config = dict(
    d_mlp=192,
    activation='swiglu',
    lr=0.00627,
    beta1=0.95,
    grad_clip=2.0,
)
Each number is 128 + 24 x the weight over its row's rms, rounded and kept within 0 to 255. Layers, rows and columns count from 0. The size above them is the row's rms in percent of the matrix's.

# layer 6 attention query, 128x128, rms 0.17, rows 83-95, columns 0-127
size [101  93  96 100  95  98  96  94  95 106  93 101  78]
[[127 145 113 165 108 162 136 146  71 109 151 129 136 191 141  96 126  92 105  71  91 144  91 146 140 102 113 112  92 147 166 112 117 151 130 169 114 108 147 154  78 112 138 128 121 105 144 137 133 100 134 126 142 118 115 110 167 145 134 120  83 154 140 136 102 139 145 127 125 151 112 153 121 114 137 133 123 124 127  97 121 159  96 145 134 120 148 108 147 161  98 132 103 100 117 178 102 139 159 132  99 147 114 139 138 137 155 105 174  99 135  59 118  75 146  93 124 122 118 136  83 133 137 145 109 137 120 137]
 [118 144 110 103 133  88 127 137 141 126 145 112 126 172 144  83 135 165 120 147 100 119 158 156 121 142 105 139 180 124 114 177 108 145  91 107 115 106 105  81  71 134 143 142 121 128 115  92 144  95 142 123 130 116 106 133 120 105 151  86 141 116 114 139 108 115  88 127 141 130 156 157 115 129  84 109 146 150 109 108 159 140 109 111 112 100  73 107 128 132 142 136  96 138 170 154  87 105  83 127 134 141 140  96 137 170  93 141 106 185  99 152 126 138 108 115 104 113 140 130 130  81 138 120 172 130 129 112]
 [121 120 119 120 136 173 119  91 102  92 144  98 157 117 110 135 116 156 127 176 138 124 146 155 167 122 126 138 144 164 150 102 140 154 138 149 134 146  78 170 140 110 119 140 145 139 116 118  90 103 115 147 164 153 125 101 115 153 143 124 128 120 124  95 159 166 136 131  83 144 128 105 107 117 151 151 110 126 147  96 109 181 136  97 110 126 128 145 132 178 120 148 176 157 116 158 140  86 166 128 159  82 106 117 143  96 139 140 165 117 173  82 132  78 146 154 104 128 137 138 127 123 159 123 107 144 117 100]
 [163 112 140 115 123 134 101 150 154 159 186 120 140 105 150 119 118 143  98 163 131 126 120 136 143 141 140 107 112 148 167 126 155  75 110 104 101 104 108 120 131 105 127 143 158 112 134 141 101 134 112 115 121 155 171 126 158 123 159 108 120 101 169 150 126  91 150 116 120 119 141 103 133 185 162 136 105  98 148 130 133 167 150 109 165  95 111  90  92 157 102  86 126 129 170 129 126 134 138 131 141 129 139  98 129 165 134  84 139 177 178 112 180 116 149 102 108 141 140 115 115  81 148 151 118 132 148 108]
 [113 124 159 140  93 114 138 125 105 175 123 170 134 100 147 167 135 154 103 152 122  68 112 142 112 105 117 141 130 147 142 133 123 116  98  97 120 148  92 121 123  92 111  67 123  94 115 112 162 179 124 148 146 120 108 129 130 115 143 171 131 146  82 139  89 191 131 142 118 171 105 159 113 119 110 129  97 133 147 158 164 151  89 132 128 152 150 143 134 110 135 155 116 138 124 143  96 130 103 104 116 152 171 136 100 176 146 133 109 132 130  87 134  96 138 123 129 123 113  77 126  96 137 155 155 136 133 128]
 [ 95 136 147 132 124 184  95 131 121 138  97 152 170  98 125 154 123 159  90 108 141 164 136 109  94 112 162 119 118  85 131 137  94 189 145 115 133 167 112 148 138 144 129 111 162 127  85 167 129  85 141 145 141 117 143 143 111 139 143  55 133 115 118 139 135 124 142 101  98 117 132  85 144  88 141 125 150 120 111 131 131 111 131 125 150 141 111 109 130 107 118 108 103 150 143 115 142 106 153 128 150  82 143 111 122 136 164 166 115 106  73 130 110 121 141 142  83 142 183 131 129 165 131 144 105 138  95 146]
 [104 122 167 108 153 164 129  82  96 122 125 114 164  99 102  73 115 130 103 152 129 172 119 130 118 106 101 143 137 138 148 172 117 104 130 172 148 146 126 131 158 126 110 158 156 145 106 139 155 145 135 188 143 159 158 122 123 138 132 110 132 115 121 120 154  67 102 114 163 121 170 137 137 119 131 121 140 164 148 114 106 140 113 112 141 163 114 108 129 142 102 118 134 106 161 114 150 121 123 123 123  67 152 114 153 113  90 132 162 118 169 134 143 172 131 113 158  90 150 161 162 117  96 132 131 175 134 143]
 [189 166 147 154 129 105 107 131 110 138 126 130 132 105 142  80 103 137 144 120 147 112 117 156 121 109 128 138  98 144 150 145 138 171  73 134 136 130 120 111 105 112 108 128  81 147 115 157  99 135 116 123 109 113  93  76 117 112 120 120 113  87 144 156 119 105 135 128  65 140 166 125 120 114 131  96 127 163 109 145 143  88 151  96  95  98 123 116 114 130  96 131  75 142 145 123 111  95 101 169 138 133 137 109 155 151 125 136 164 162  91 118  89  94 149 138 124 147 154 104 123  82 146 122 134 121 154  85]
 [112 121 131 122 165 160 112 115 121 142 108 120 143 113 127 132 101 100 122 137 138 116 105 126 102 112 143 148 119 116 127 139 110 133 121 102 140 124 116 149 129 179 127 144 159  91 150 171 170 170 206 156 117 117 126 116 151 187 108  95 108 118 157 130 155 112 151 106 103 170 159 139 138 135 105 182 124 105 114 154 147  69 158 145 147 125 116 192 139  81 138 141 102 141 140 172 134 114 158 138 128 142 169 139 122 124 137 130 147 137 141 105 169  96 126 142 101 167 147 143 123 121 116 101 149 137 157 135]
 [159 115 134 155 129  85 126 157  94 102 118 109 121 165 129 144 135 143 120 130 169 175 119 131 128 162  92 119  97  71 112 124 119 116  97 124 165  98 126 133 195 139  99 150 155 133 155 141 114 128  89 118 142 155 110 104 143 140 109 104 153 104 150  99 138 159  92 189 130 137  95 155 175  79 119 105 142 116 123 123 141 141 145  77 148 138 112  99 120 168 100 113 145 138 112 115 166 108 181 128 137 132 107 138  88 131 133 117 122 133 162 132 150 141 117 128 146 155 134  95 122 144 150 150 141 135 130 150]
 [149 124 108 130 144 102 166 148 124  95 117 164  78 151 109 148 113 170 171 151 157  93 155  97 131 144  94 133 127 118 120 120 152 133 143 122 136  86 135 121 133 148 137 112  91 141 105  98 164 123 178 156 114  83 136 153 141 138  79 120 117 136 145 111 148 162 137 122  90 127 115 121 130 110 114 163 163 138 124 152  94 126 148 144 147  90 119 143 106  96 154  93 159 127 135  75  85 118 118 114 114 143 134 141 129  70 141 138 121 136 105 108  71 127 125 152 132 160 138 104 125 127  93 147  97  86 100 129]
 [123 120 132 109 138 123 119 121 134 105 148 141 100 119 183 107 112 151 129 130 171  98 139 164 127 165 152 147 117 103 109 104 113 141 179 142 172 131 143 134 113 131 124 191 105 141 102 102 136 115 112 131 117 153 160 156  79 148 158 153  99 118 126 144 162 150  95 146 128 131 183 141 129 100 178 118 160 157 125 105 123 117  89 121 137 115 124 126  94 149 104 122 161 115 117 130 108  94 143 134  84 129 155  88 128 123 126  93 160 148  80 125 141 131 139  97 120 109 157 140  93  74 118 145 164 152 112 112]
 [115 115 124 115  89  75 166 163 138 178 100  98 148 122 106 147 174 134 168 131 110 123 116 142 129  89 169 108 105 144 108 134 116  98  96 115 111 129  84 131  75 184 169 119 103 105 171 106 134 159 133 123 162 127 124 193 142 138  88 140  94 129 120 153 104 150 111 113 113 130 102 134 126  88 139 121 128 105 143 124 136  96 119 143 142  95  83 148 111  99 105 138 107 129 122 127 130 102 125 119 142 109  94 136 124 125 123 127 174 123 116 118 135 105 139 124 125 180 104 163 129  95 100 111 122 118 139 144]]
# layer 6 attention key, 128x128, rms 0.182, rows 83-94, columns 0-127
size [100  93 108 107  93  95  99 108  98 101 103  95]
[[119 151 151 114  82 160 166 141 117 160 132 151 186 125 139 137 111 130  68  99 155 110 150 117  98 119 100 115 140 126 112 107 129 125 156 150  91 113 114 131 138 103 161 140 120 159  89 128 101 144 112 106 140 153 164 135 121 126 115 134  97 126  61 116 151 140  95 131 110 112 111 127  99 113 162 177 118 132 106 163 139 138 123 144 157 142 154 138 131 150  59 115 124 154 117 148  95 143 104 102  99 138 119 147 135 127 154 106 112  98 145  74 147 111 181 142 119 131 132 148 135 165 128 105 144 169 141 137]
 [120 121  91 113 125 146 127 161 141 120 113 150 169 131 136 111 201  94 109 123 126 162 110 109 141 151 112 173  95 110  90 153 131 123 120 128 126 145 152  92 112 110 182  71 163 154 144  85 143 163 107 133 135  98  92 177  94 101  99 109 125 151 116 117 126 146  87  97 136 120 117 120 135 131 138 144 103 117 132  82 150 136  90 140 156 143  94 124 113 135 154 174 125 130 134 145 127 108  85 158 113 143 134 114 177 151 119 126 129 135 113 156 139 153 121 147 101 174 113 149 123 122 146 127 161 126 127 101]
 [123 128 147 140 146 136 126 114 157 126 128 118 169 116 146 110 133 122  90 124 142  80 107 148 157 141 136 107 123 126 107 114 109 125 126  54 105 118 100 163 122 165 114 166 134 146 114 158  76  68 163 146 101 151 154 134 135 109 103 151 105 137 159 128 102  92 108 167 135 154  98 150 116 159 157 142 131  68 168 152 139 136 148 135 101 142 147 163  98  79 125 113  96 167 114 165 134 144 123 120 103 133 135 124 103 130 131 106 144 164 172 128 139 113 126 149 127 121 146 151 132 129  97 146 132  76 118 135]
 [129 130 153 125  81 114 143 119 142  99 119 168 104 135 130 145 122 115 177  94 108 149 137 117 137 126 115  99 122 157 143 145 138 129 149 123 104 133 118 117 140 122 155  73 132 158  75 129 147  78  57 103 106 149 107 100 131 133 136 125 146 142 139 129 140 123 118 130  88 144 113 173  83 144  93 166 139 143 141 168 126 154 155 127 126 117 119 134 110 168 145 123 102 146 143 158 156 167 162 120 133 155 108 192 138 136 143 119 126  86 126 109 151 147 107 125  85 103 111 136 178 137 117 120 129 181 137 126]
 [110 114 139 119 162 169 131 146 144 141 128 134 150 163 179 162 148 116 126 105 134 142 120 105 137 101 119  81 146 137 104 128 157 151 159 158 153 147 115  89 110 143 147 131  99 125 132 111  89 139 149 122 136 117  83  85 155  87 126  64 140 123 136 142 134  92 155 119 119 144 117 134 102 174 104 126 114 127 148 162 147 112 109 123 116 140 123 120 148 119 149 100 140 139  61  87 110 124 118 140 147 103 154 126 127 144 118 147 129 152 160 161 139 150 136 147 166 146 167  76  82 142 164 155 128 158  88 138]
 [ 94 110 135 114 157 120 136 110  95 113 164 159  99 136 102 170 159  89 145 149 152 140 115  79 152 150 148 126 123 111 114  67 150 134  86 113 142 130 150 146 103 137 122 118 163 139 180 107 146 139 122 146 127 144 109 144 112 115 107 117 109 107 101  99 121 139 113 136 149 143 122 155 119 200 163 116 154 119 164 111 118 112  76 112 163 116 156 112 159 101 119 146  81  83 183 152  85 133 111 121 138 129 116 141 115  97 133 109 142 134  95 130 127 116 128 128 174 121 134 115 138 159 155 123 155 114 121 149]
 [133 120 129 154 100  95 107  72 130 110 110 133 110 142  63 126 160 173 125 102 124 141 141 175 110 147 132 147 134 137  91 112 149 113 111 113 129 135 114 146 132 147 135 132 156 106 109 119 147  99 142  94 138 111 143 168 125 150 127 124 135 118  86 100 125 131 117 104 126 101 131 127  98 156 139 125 163 119 144 166 174 150 152 188  87 125 134 108 131  91 104 167 136 116 119 136 160  49 110 123 108 102 175 113 105 124 101 146 116 121  92 146 118 112 135 166 145 139 164 121 136 159 151 145 133  90 105 136]
 [109 127 172 123 121 135 106 125 126 111  91 134  89 144 126 121 103 120 133  89  78 130 147 145 104  92 132 138 132 114 141 127 191 102 119 135 181  88 121  91 102 123 122 111 113 102  70  90 132 131  92 106 130 143 157 129 140 102  97 135 172 171 112 120 123 129 125  97 123 170 143 119 135 144 141 140 131 139 103 143 146 124 103  86 124 145 136 165 111 104 141 116  65 132 120 146  96 130 171 132  54 125 116 150 155 132 148 144 137 107 123 143 155 101 131 134 112 140 114 142 143 163 141 100 124 165 144  95]
 [109 108 134 112 141 155 110 107 116 113 151 133  94 129 133 145 130 154 148 121 125  94 146 169 136 107 136 145 168 174 120 141 140 112 138 145 114 158 128 124 172 100 119 123  91 117 177 127 137 139 100 138 169 131 129 131  92  90 151 157  87 123 105 163  76 126 107 123 123 117 114 126 145  89 108 156 139 115 142 138 121 111 179 142 137 134  98 134 127 108  89 123 116 165 132 180 126 182 123 157  72 148 151 123 112 113 119  76 100 140 120  84 145 191 107 168 158 110 126 142 144 133 112 132 150 121 119 141]
 [131 141 105 119 125 122 121 132  90 152  88 125 114 113 115 133 161 136 117 177  58 121  59 161 133 111 152 146 130 111 152 139 141 134 136 113 127  99 163 125 103 107 125 127 102 144 117 123 150 101 115 152 135 142  85 133  93 164 112 111 136 135 126 155 145 130 124 158 134 101 125 142 174  80 120  98 122 136 160  84 125 118  89 136 138 120 147  73  95 128 167 112 127 110 120  88  76 130 126 131 158 129 156 164 104 101 121 166 134 117 121 136 106 153 107 152 135 108 119 115 109 113  84 115 176 141 111  88]
 [130 121 154  93  59  99 116 150 138 113 120  68 149 123 138 117 142 156  81 117 141 131  88 133 145 105 148 170 169 164 166 137 102 127 113  98 139 114 118 148  93 136 118 127 134  87 137 137 135 138 116 117 111 117 153 103 135 122 148 142 157 136 146  82 156 130 152 135 144 132 132 118 161 123  90 109  96 124 151 115  97  68 176 137 131  95 101 170 144 115 109 130 122 137 140 127 146 126 109 119 172 190 123 146 115 126  98  88 111  85 140 119  99 159 156 139 120 136 138 123  98 144 122 113 146  94 140 145]
 [137 174 108 126 103 140 110 122 133 123 144 140 157 103 149 162 143 148 129 143 162 141 127 136  89  95 173 148  77 134 151 121 100 101 112 120 169  95 181 145 141 172 136 139 134 113 148 172 105 167 133 110 111 135 137 159 155 111 127 105 131 154  94 117 147 172 121 146  73 104 165 140 110 114 107  94 154 133 131 136 143 101 121 123 148  98 128 129 120 108 174 147 127 173 164 147 101 144  97 135 128 146 133  95 118 113 109  90  99 131 161 153  94 144 144 112 141 158 111  89 135 151 127 159 101 135 147  98]]